Part of a small language model's weights.
Size: width 192, 6 heads of 32 (1 for keys and values), MLP 1536 GELU, vocabulary 986, 9.67M parameters.
Each number is 500 + 50 x the weight over its row's rms, rounded and kept within 0 to 999. Layers, rows and columns count from 0. Numbers have three digits each. The size before them is the row's rms in percent of the matrix's.

# down: layer 5 MLP down (transposed), 1536x192, rms 0.0833, rows 1517-1533, columns 0-191
# up: layer 5 MLP up, 1536x192, rms 0.0943, rows 1518-1533, columns 0-191
down1517 081:515496544426544521487422483538463511435487505487532561476455502485564500517439483479468498479513540599444512530446497440432477436562490500559463534500467538512398503528443569533557485510434505471471495517458534557531512478439482438547503554514497512518645476469451503607570458565527548587565353526573475565541493432471489502416404473409477478476535471536425578438524527494581502446524547542557571443406512555426501577484503493445570488448518535528465483437487535575553522604581462508520433543451451514529457477516523531507498397445530523567539437469457468506615586430353545540
up1518 104:534477541530492483444543544418505377469572475514527459513498381492523452485391536454483511451519521505496520484410516550490668504463465535553606502482477494504543430512539525465598506495549534524541498467497454502441491380493480464557478536515489435454506540466452529511482562443458482451513526583533499589551520470471398473446516487559574510545481527639446520465564477439521481451473540545527388509489492415520596459519524495493436523603549475451484453592632462437499515648515517528532508453427396505487508488522465538517541600539487469469464476550598496448499567505439499543
down1518 108:453585456427514491493511508525483551488486413463498485543420550530589478427538557544537537412551508515594525533471473585471643541603518587460581395527513559471495446451519413568496473499517485495536438511545463506515425488494551494470541608504515456541460466439562410522480543474526438415436465488577488544424498484453567445476511511423491488389388477515491550491533514465553508418558539560468431492525583594451478512486498515495525407498545586438551517527497457460509464477432558537491484552443502553391459576533470510581458479496504473399562485574544417582474496534469515514
up1519 104:558479498444531573576470426405658410493471395490438491497568471470414524497509446471559557493521450518521517542428490410570506474517493499502461486473533485504537516537467565473516437524478509556513445597573415543490529441357522456530530501568426530471478482486477486441411523550499471461401463480497530451443521473540435530537542480488479514489387444435525462465587402552530493580454367511527550565547533494502507490473463520541497583501570416568536415548545451488558540598503569464491509564543512551494442472512515476574539478428483601521415483491552543448537503566565472489
down1519 096:466398552582542427520513415493530477455437570488494577506522474434417519449592482453453544524460493444515458555560494526434466521489416481454412487501546549445524489460491396497422509474482525502530510514586512458527585484592565468398560440418571563532426509589395503550522505504411456525478493528567467532478561494500521483551506482521471480526583514479504487506410556516531460573526492482500426525604515543517541486533455536455522434524578519595573523497542523461542497554453536550590516461462518481457514562465437421497436570441473551603465504417516495440425442580562355491
up1520 100:509530515371559507496496542443445498469484479564430486528407531554480452490500518517441440450511526459544474627461557533534477527532407450456516558519510414598474501595559446443545452507500570485505456503469578462491482508601496542471464466481521512508496464415478514516488461483450564427555563473505488550566474470470480474408488552530507470591476450535430499484468497526606438397477598552492472467495533491465631490502419497502547564518484493415440595564577482404648462533426481494504584471453448477517515541462485460633451489566562491405504478534560489442498564444462525533
down1520 093:512513501439509531514497456468457543509564468526488557466444511524509546546495567509402544404496444477473523546565502432415500523507413449453484565606536438599506522561509460495557429506447470512583461465526457386472562519569563542455598473452579598496543503503398419516549492461491546432484446542547489537608459477529449505475523517482409499514516448467497518515484534444467541498525546595541502437534677508458531533483497459551593410548464514401453516503429524434545526494549486495474515484500479403468487485484526471603467535540532416471589519473481454489389495477455607589
up1521 105:461499433524480613499619483484515521391563441523522443561580499522537532527535511407494464527476505473463543563435520558500557413465557499494559478487529527610466526485471462421531448486617523375524426529455497471484469448465516498554453523477436466543450508488553496490532425505310571526481538500501501551487457484470386478532547522453568488581392429529446480480513464516531491475480438456496432558502533381570588413467383432519550541524388471566537510458490481468566505530501512531512494569520483593526491519504514516564511534483485530528485467492478443436481561523528445611
down1521 102:488524485378554520530422512454508520476607591509532498408447496577516506488507476442534508520487487522566593568491522512493512455401524508549542491524476504514437573485522523568545443454492516467463480443513671431508465547428416583460500558511459471557553509467575525595557578547431546536487419472468448586504513550606494492480486500464485500504502471506467429448609552492540464481591494554476522437393528429590545412466403519503449522438430447435572395437443572454533551490446450475547515435541443463519491441574551479562503521468470487427511552532450506525536488490537534462
up1522 103:497492417537530538612606440517536443438554413502456569533510491415485484494491444472469457429531482432541484518585538512442480382458542517451483433374539417506479522506459544530525425512514450499447451513444539552536562500524447643519543461510461565500545475462519477484458486539511500529505474578491465532486484437485518507576542568534535495529520535551531487465531431496415545490557436502451490538533410533544538457538451499655468613445486499572640502494471466473469545536423525493539513554550546461573518505474504354495567533386467571433548517410456491454517512432491502464
down1522 111:447521425591516487502565433529557411459555514585540518565477469578507529419497490464513464448500507479507569511522485609517435493468438620505489544495555555443458525569498458470552501505542545465537526468466483440450483419489564477448485517452599588530504530430413501534531406481438479595487454492504519479528483445533481471619452494539594449475466414562471498471432455430455504552475515495508518563482445521513541529438460517491477558529461492552479653487403509560550480523449447406535529547603373508534490463382436541540514497440528457540534463564521614554486491492479410527
up1523 089:517480454445607585560525392497435463480502531537382401561501439484488514513556384452565427485540533483483444573514551494501575547476462420457482529349527480583431525521563493422562422500414523501502555440517522498508528574563622520676502515544470425494538499441480581508583524493553552482409560519468532477451535485482428498533544573457510515456470431476503498483489506476511523453497553524486490483470480536495497482417504535451459561506405543581489536467483534523542524545473498511478549468488412562488501461524518581438456459564428600492447446424463531474516421441489527511
down1523 081:454604541509478442463549625463544573456475481421610590458486471449521463422379585563528542432503514475560459462471447486510457524474469479594589555617456538439538460507481482551502564478570438532489426462521481422487484489469380490408499450446443513473435446501511386439450527458458469618481490461529442494587454496508548522537464438559470474487579503563530477502561526545562548569561468592504494538504477534506436502543517507518506434537497462522453408506478518469503478501500419489541539435509520460465541564441552448546596555470593532575534482519506560480497511499460573410
up1524 103:609490468432527529457583500472448499438520488528485496541494448538534448586563461488509460434555524400463430538464513556533499499503495483488536486428479523536467448433583581574531424510461515545525476481565482442450370453563493486426521473544565354523576547522491579584492541506485531511523423577498404453524533517479515441496487540390507541549517478526540487513579410539488408454595518532470477518473493455532592403523398524483469522427476470574517576448497470479542511565501536553514510555522507475559409452385526465565513570456567563442448452509587465524526561544587453490
down1524 100:416459501500576441460559451456583549513543492556478421492455472460487523554551453487461461443486520531474499550482484484511577458502495493595514542514541515471543478531641569603508523610375543462367472518516483522551442552556494370543516530503480508585567502494458592474540472527463438457502420386509540457493473441512476471447462560412612537504588589388520544452648487537509480505462488514532560439500521456402496484546540482465458541475481467545498456504533532429444426482474513549455484562495531589480477476453543439554574486478499455454551602471464488518465483479524469533
up1525 112:543507593439530454533476514462550485436549435579482464458444429484465464452511506544506496510489507496550528523428633497526497459511497483516512417519546539484471488504467464446489509581469508528522492664523431400414576468524564528483481509426458479546501464443564457381506472518455565541511476516453432463553596436487491572559538602516545564488489471549564571430545433528603506456412424497547542530563556453495525536525437547432399408563604560515460461497544541546475543474496515504532493567501529481560477538481481526477522572420550452541452425504499597542456458400513388504
down1525 112:531575458592427573560427484628464488547458455532520589466503519514422525530483494462532559451510520383536515474474517456485510478419452470594485521543497477552483482551552472458556483559450455517534564460367519596557542428572552412532474477574542472569471531528505455666483519548418510428581534580534496499557459443443461543545499488453493391504417490474434465502452483511493490481501375449522450412564497491474563509497465476468500392520484638426485539428477515462507527475506537555471532560489475524487500471465514577473488523531422489482533583432539581470480533529495508454
up1526 095:583489553550548578447444511536580505467502425501530489542510538497490478557435435529542459505497509526509466451496537556513584349437480475403471420490521538534497542586470568405449584477454504467386491452485426516483536543541507481522465488463477454584469482459481510504610460560476521524450468502536491508487398416429532495525534528526579545469571529507432510450632482649413482529526508504490478514442417479556520499545524485492581473589496553517513512532502556456477576532435529484509480492524424517580481464539523473483449513441460425432510434514387551322555464548528500473
down1526 084:451454478566485435491463520478507510504543547501518567570573470467435542497506520550536563557442461509459540478582500601466486547493478524506471448533486360560454388528464549544519530523518477509496533513429488500583659457582453455470543511465535503495539467557521486526555563511486480522495518514604586533432551557427513523412574478498374532409470461440502534403465570556510586455511449563476384435546528509511512493428477483496563500530378482377498544396413446552418513527403413478468477515519505487457500589557592501500503511545490551515476468531495500492530462510532439519
up1527 098:507600522545524489586549522453477504568471487494441478505517425468451379566395470572508441473475482410529506483593598531478525486490496423612499506561547497524487511540528501463454532542466521543555448556496469488504527435431521596572516472459485506518464487495506453390446486467456480485471418442517524482483496434452467550527462623597608568451480499539461523532479463480446548405553464621549533524475461448528485424480437478502471607497516503529606482557512509504525461507539574504431497567410522491597614497530499456508472568395563498468527463555441485456432578506390522488
down1527 097:448396564618582520466536411567493503491484526455475484517477530477436578458578537534510526520401546513508577540469415508483473543409502495480525558550426562460534590514514399579471442526554424546467555459498553448456527492567504422401501477593513502490489486478422434522540390410513529597494490527470507451582487458489501488502548413533497482516505494489484523493492479521453448477448478436503440467428604424591522452524461518484575379503431581575503548480410526497510529532493467474516528427646423577457457484517507503557513440558601564529544504511470521514509523531483439535
up1528 072:466533440572549611507517388531533472422431435587549500503487439430549511566469461565505554412494499539510429556475483554494490431563477502501525491456438534511454490604459550432476602550602452477495416587474536443545491500549457506468482461513450503474519456467444515488496519486444546598515502463544510581532416494439446435498497547557500539546513484548582531523546396530507509480504470423516548642522559498487465455472533553599526553508608480601603494458537522391416503501484590453449491430417432464504444473544512558489503520486530549552517454552526540418579456523502533541
down1528 090:512508482560555591485491408562535478429445428544501491485461474490450530527491503500477495401516493558512459500469493574549479499568467535448534552507428537523421435586491502455447582489583506450481444578470585491486535455562471503500494499527456447477522459464492458510510462468429533584514565482549483559502422550481518481507519545515530472528492466582543544470543266533448470524538411435497515656472577488528488487519542513587531515527508482571585521556576483455426550519466503438443493399436440412481400474490516558480469542466554492510471483513469494383651536505558512483
up1529 090:453483475503527481456642423494486530508530470517443525422554531591517468578538440448559564423523452432454486492509511481483444488562461519415562552541468404486413454522489540559379479503477590476488442439494574474395456487479500548588478493501545456445488464533529514498469455499496575581582504499480465498516399569493540475651534533544545454514556564492597480485510438554482490450513487602518463490602472468457549522514508503517507459508418609548488500445559611499481503530482568542598527497512491426575424453448534424533541478498524525560451480489462588419536540465564420485
down1529 096:390414496530514538474639519456496525464521452541504567527536527444377534513556470541514421378527390452460460539554477452457492464555563505489541510477587471520514470520455508412398459511513535470577440491522567499463488536548520460560561433484501515550532417518496572470472495544463502507514475435410534525487389487470494485535487463528562470520473552517478455477477300538452461462400442521560454559565509470493455417485486487503529480555445575523557604435539569496513474516514545568614519516470499444563462516520527513601542532518525511505472511495478601407580548505543514542
up1530 097:540557406489569496590502431577597430495507535507477544523406522456418488509413439489466409470478473454467557515522486479431511504557537527515460456563592449530479462493516428490429466498432502533455482565480533522476522554484508517553636383557478515555556456442543522412477465468496451450429562520549488552484460460568464514641491548565503471536512500495586449490506462496544607519461441450442538517477389553463556387544553542534477555459623506579551439480592480509445489480508576583465535525423482499618507495540481521528501475454545516503478542511486532460612520468489530450
down1530 101:525466499417559488449446536503483482539518535483650453512489518542499573463532556534492456556615538552472492470578539500485417494567528509541590483606477526477543486526457423544457444484495477504501508455602536510440440531470541529544491566464477508436563481474475436448460514556454510442618507508480486504531520490441481499472477463454441641533467455487477414527529496447455501467578654420440514604488547378450477473478407512519396472428500600543582593487456470445427447463507490539497476542475524543443524608515463433582562510552525574525454469530517513462517517506460463436
up1531 093:536531342519512531509459542437524413510500512580425476575537498465469480544441414590539496473539486494453565524521458462473478456486517514568524590481530443506499557526531394473528487568528537591490503508561487485491541470477532569519483482486499496505501573531465550471462417440533495446504530526435522523493402426423398454604523501462592510437454412454484498504497472501645529439378487495507511591553417510445491483443438411576448555531479452560510443542545543488554470577456572520532583540423556388563500516572456495542484470513488411438476490508512470414585545515550517539
down1531 093:553446601464500578435505479445480537430567494501572391477444522455531477541560519490547500546500458547489474540398622479581516475532516513451520494485528562460485494523453501499435569479475583492430410442493569562562519484517544450437477476419477430422575436501489480568590558548525544580464555461488499420489523589580445494444502518494465508506489561422503570465513485480436512528602487509544571437524607387541523469523549555479450439442542523381524557478469504477486539429600560578519452524516535483479539467517573506514461462371517544493490566418444493454557469535463505412
up1532 103:514477490445495492438495413562463518541493507516535467444489528413446534503465358540493558429562458461537512515482416549486504519503467589515555407548579484447432495560507505557525463510489507536396510504396570456487600546487568491458462531501481476554536554493467556435425444559456560573516450389449438447487425427432570465589443414580582489535561468485531484441490484505552525580368519504488529467535460458444439446543408532554496528488555459532461576584511539478468501534447493590548550490448448407540486416535475465534503551535515546450436522422512510470578543550548500451
down1532 099:451483541528463470526493477469509492545589554522531505424486490522493454500540474518498512453454424636515552393484531473527472469513547520527491534417535459510498520413529538504501529335516490494450503519497545579413652502586460488494484482423514469350416531451487533516524539518515489494481447469532534532481491525585515561595506518493510454544546422390518394488520503422480449513452514481589531521521489517582567571502545623453439522491521425507435514570556537551474536481454472460488494601524464380475474523452508522501506416581496465541539626408561461496489415521477444508
up1533 094:490564430446563470539539529444474484528473499508440554474465460492491431546479481459450548444503511482648464431512484493446556524407453566552535423409497544548453527488549479554559525532531479499481493451494440379518465500432553542475438535532499482519565501486464536433451472497504545491444423530418557619534513338514498507488509476535551547481509487473476455479495476453539439506490482552477374498538449494487504428454456567510490587496517434549566553594615455524488527539616581590478614502419515384519498491481462473480543549522521560531567506460459510508624536443548589487
down1533 095:547452543575473499440493421492473452521463556437510452502527497508477523433491478592531415612488488493427533553465495490529538521541484483494519570529553424539461485520550468430400379495433411536494547498496513590450504432457464458498565526499537562574391543478569506496579471434591447456558572432589532532477522548512484496465532485501511464488544454564551539546567645603467447532542506421582536556488551544475561538498492560473478460600517480399468444449415591572530505463466495371531484475500499580423474528595529470444486462454458528498461504484494474543397520494460488532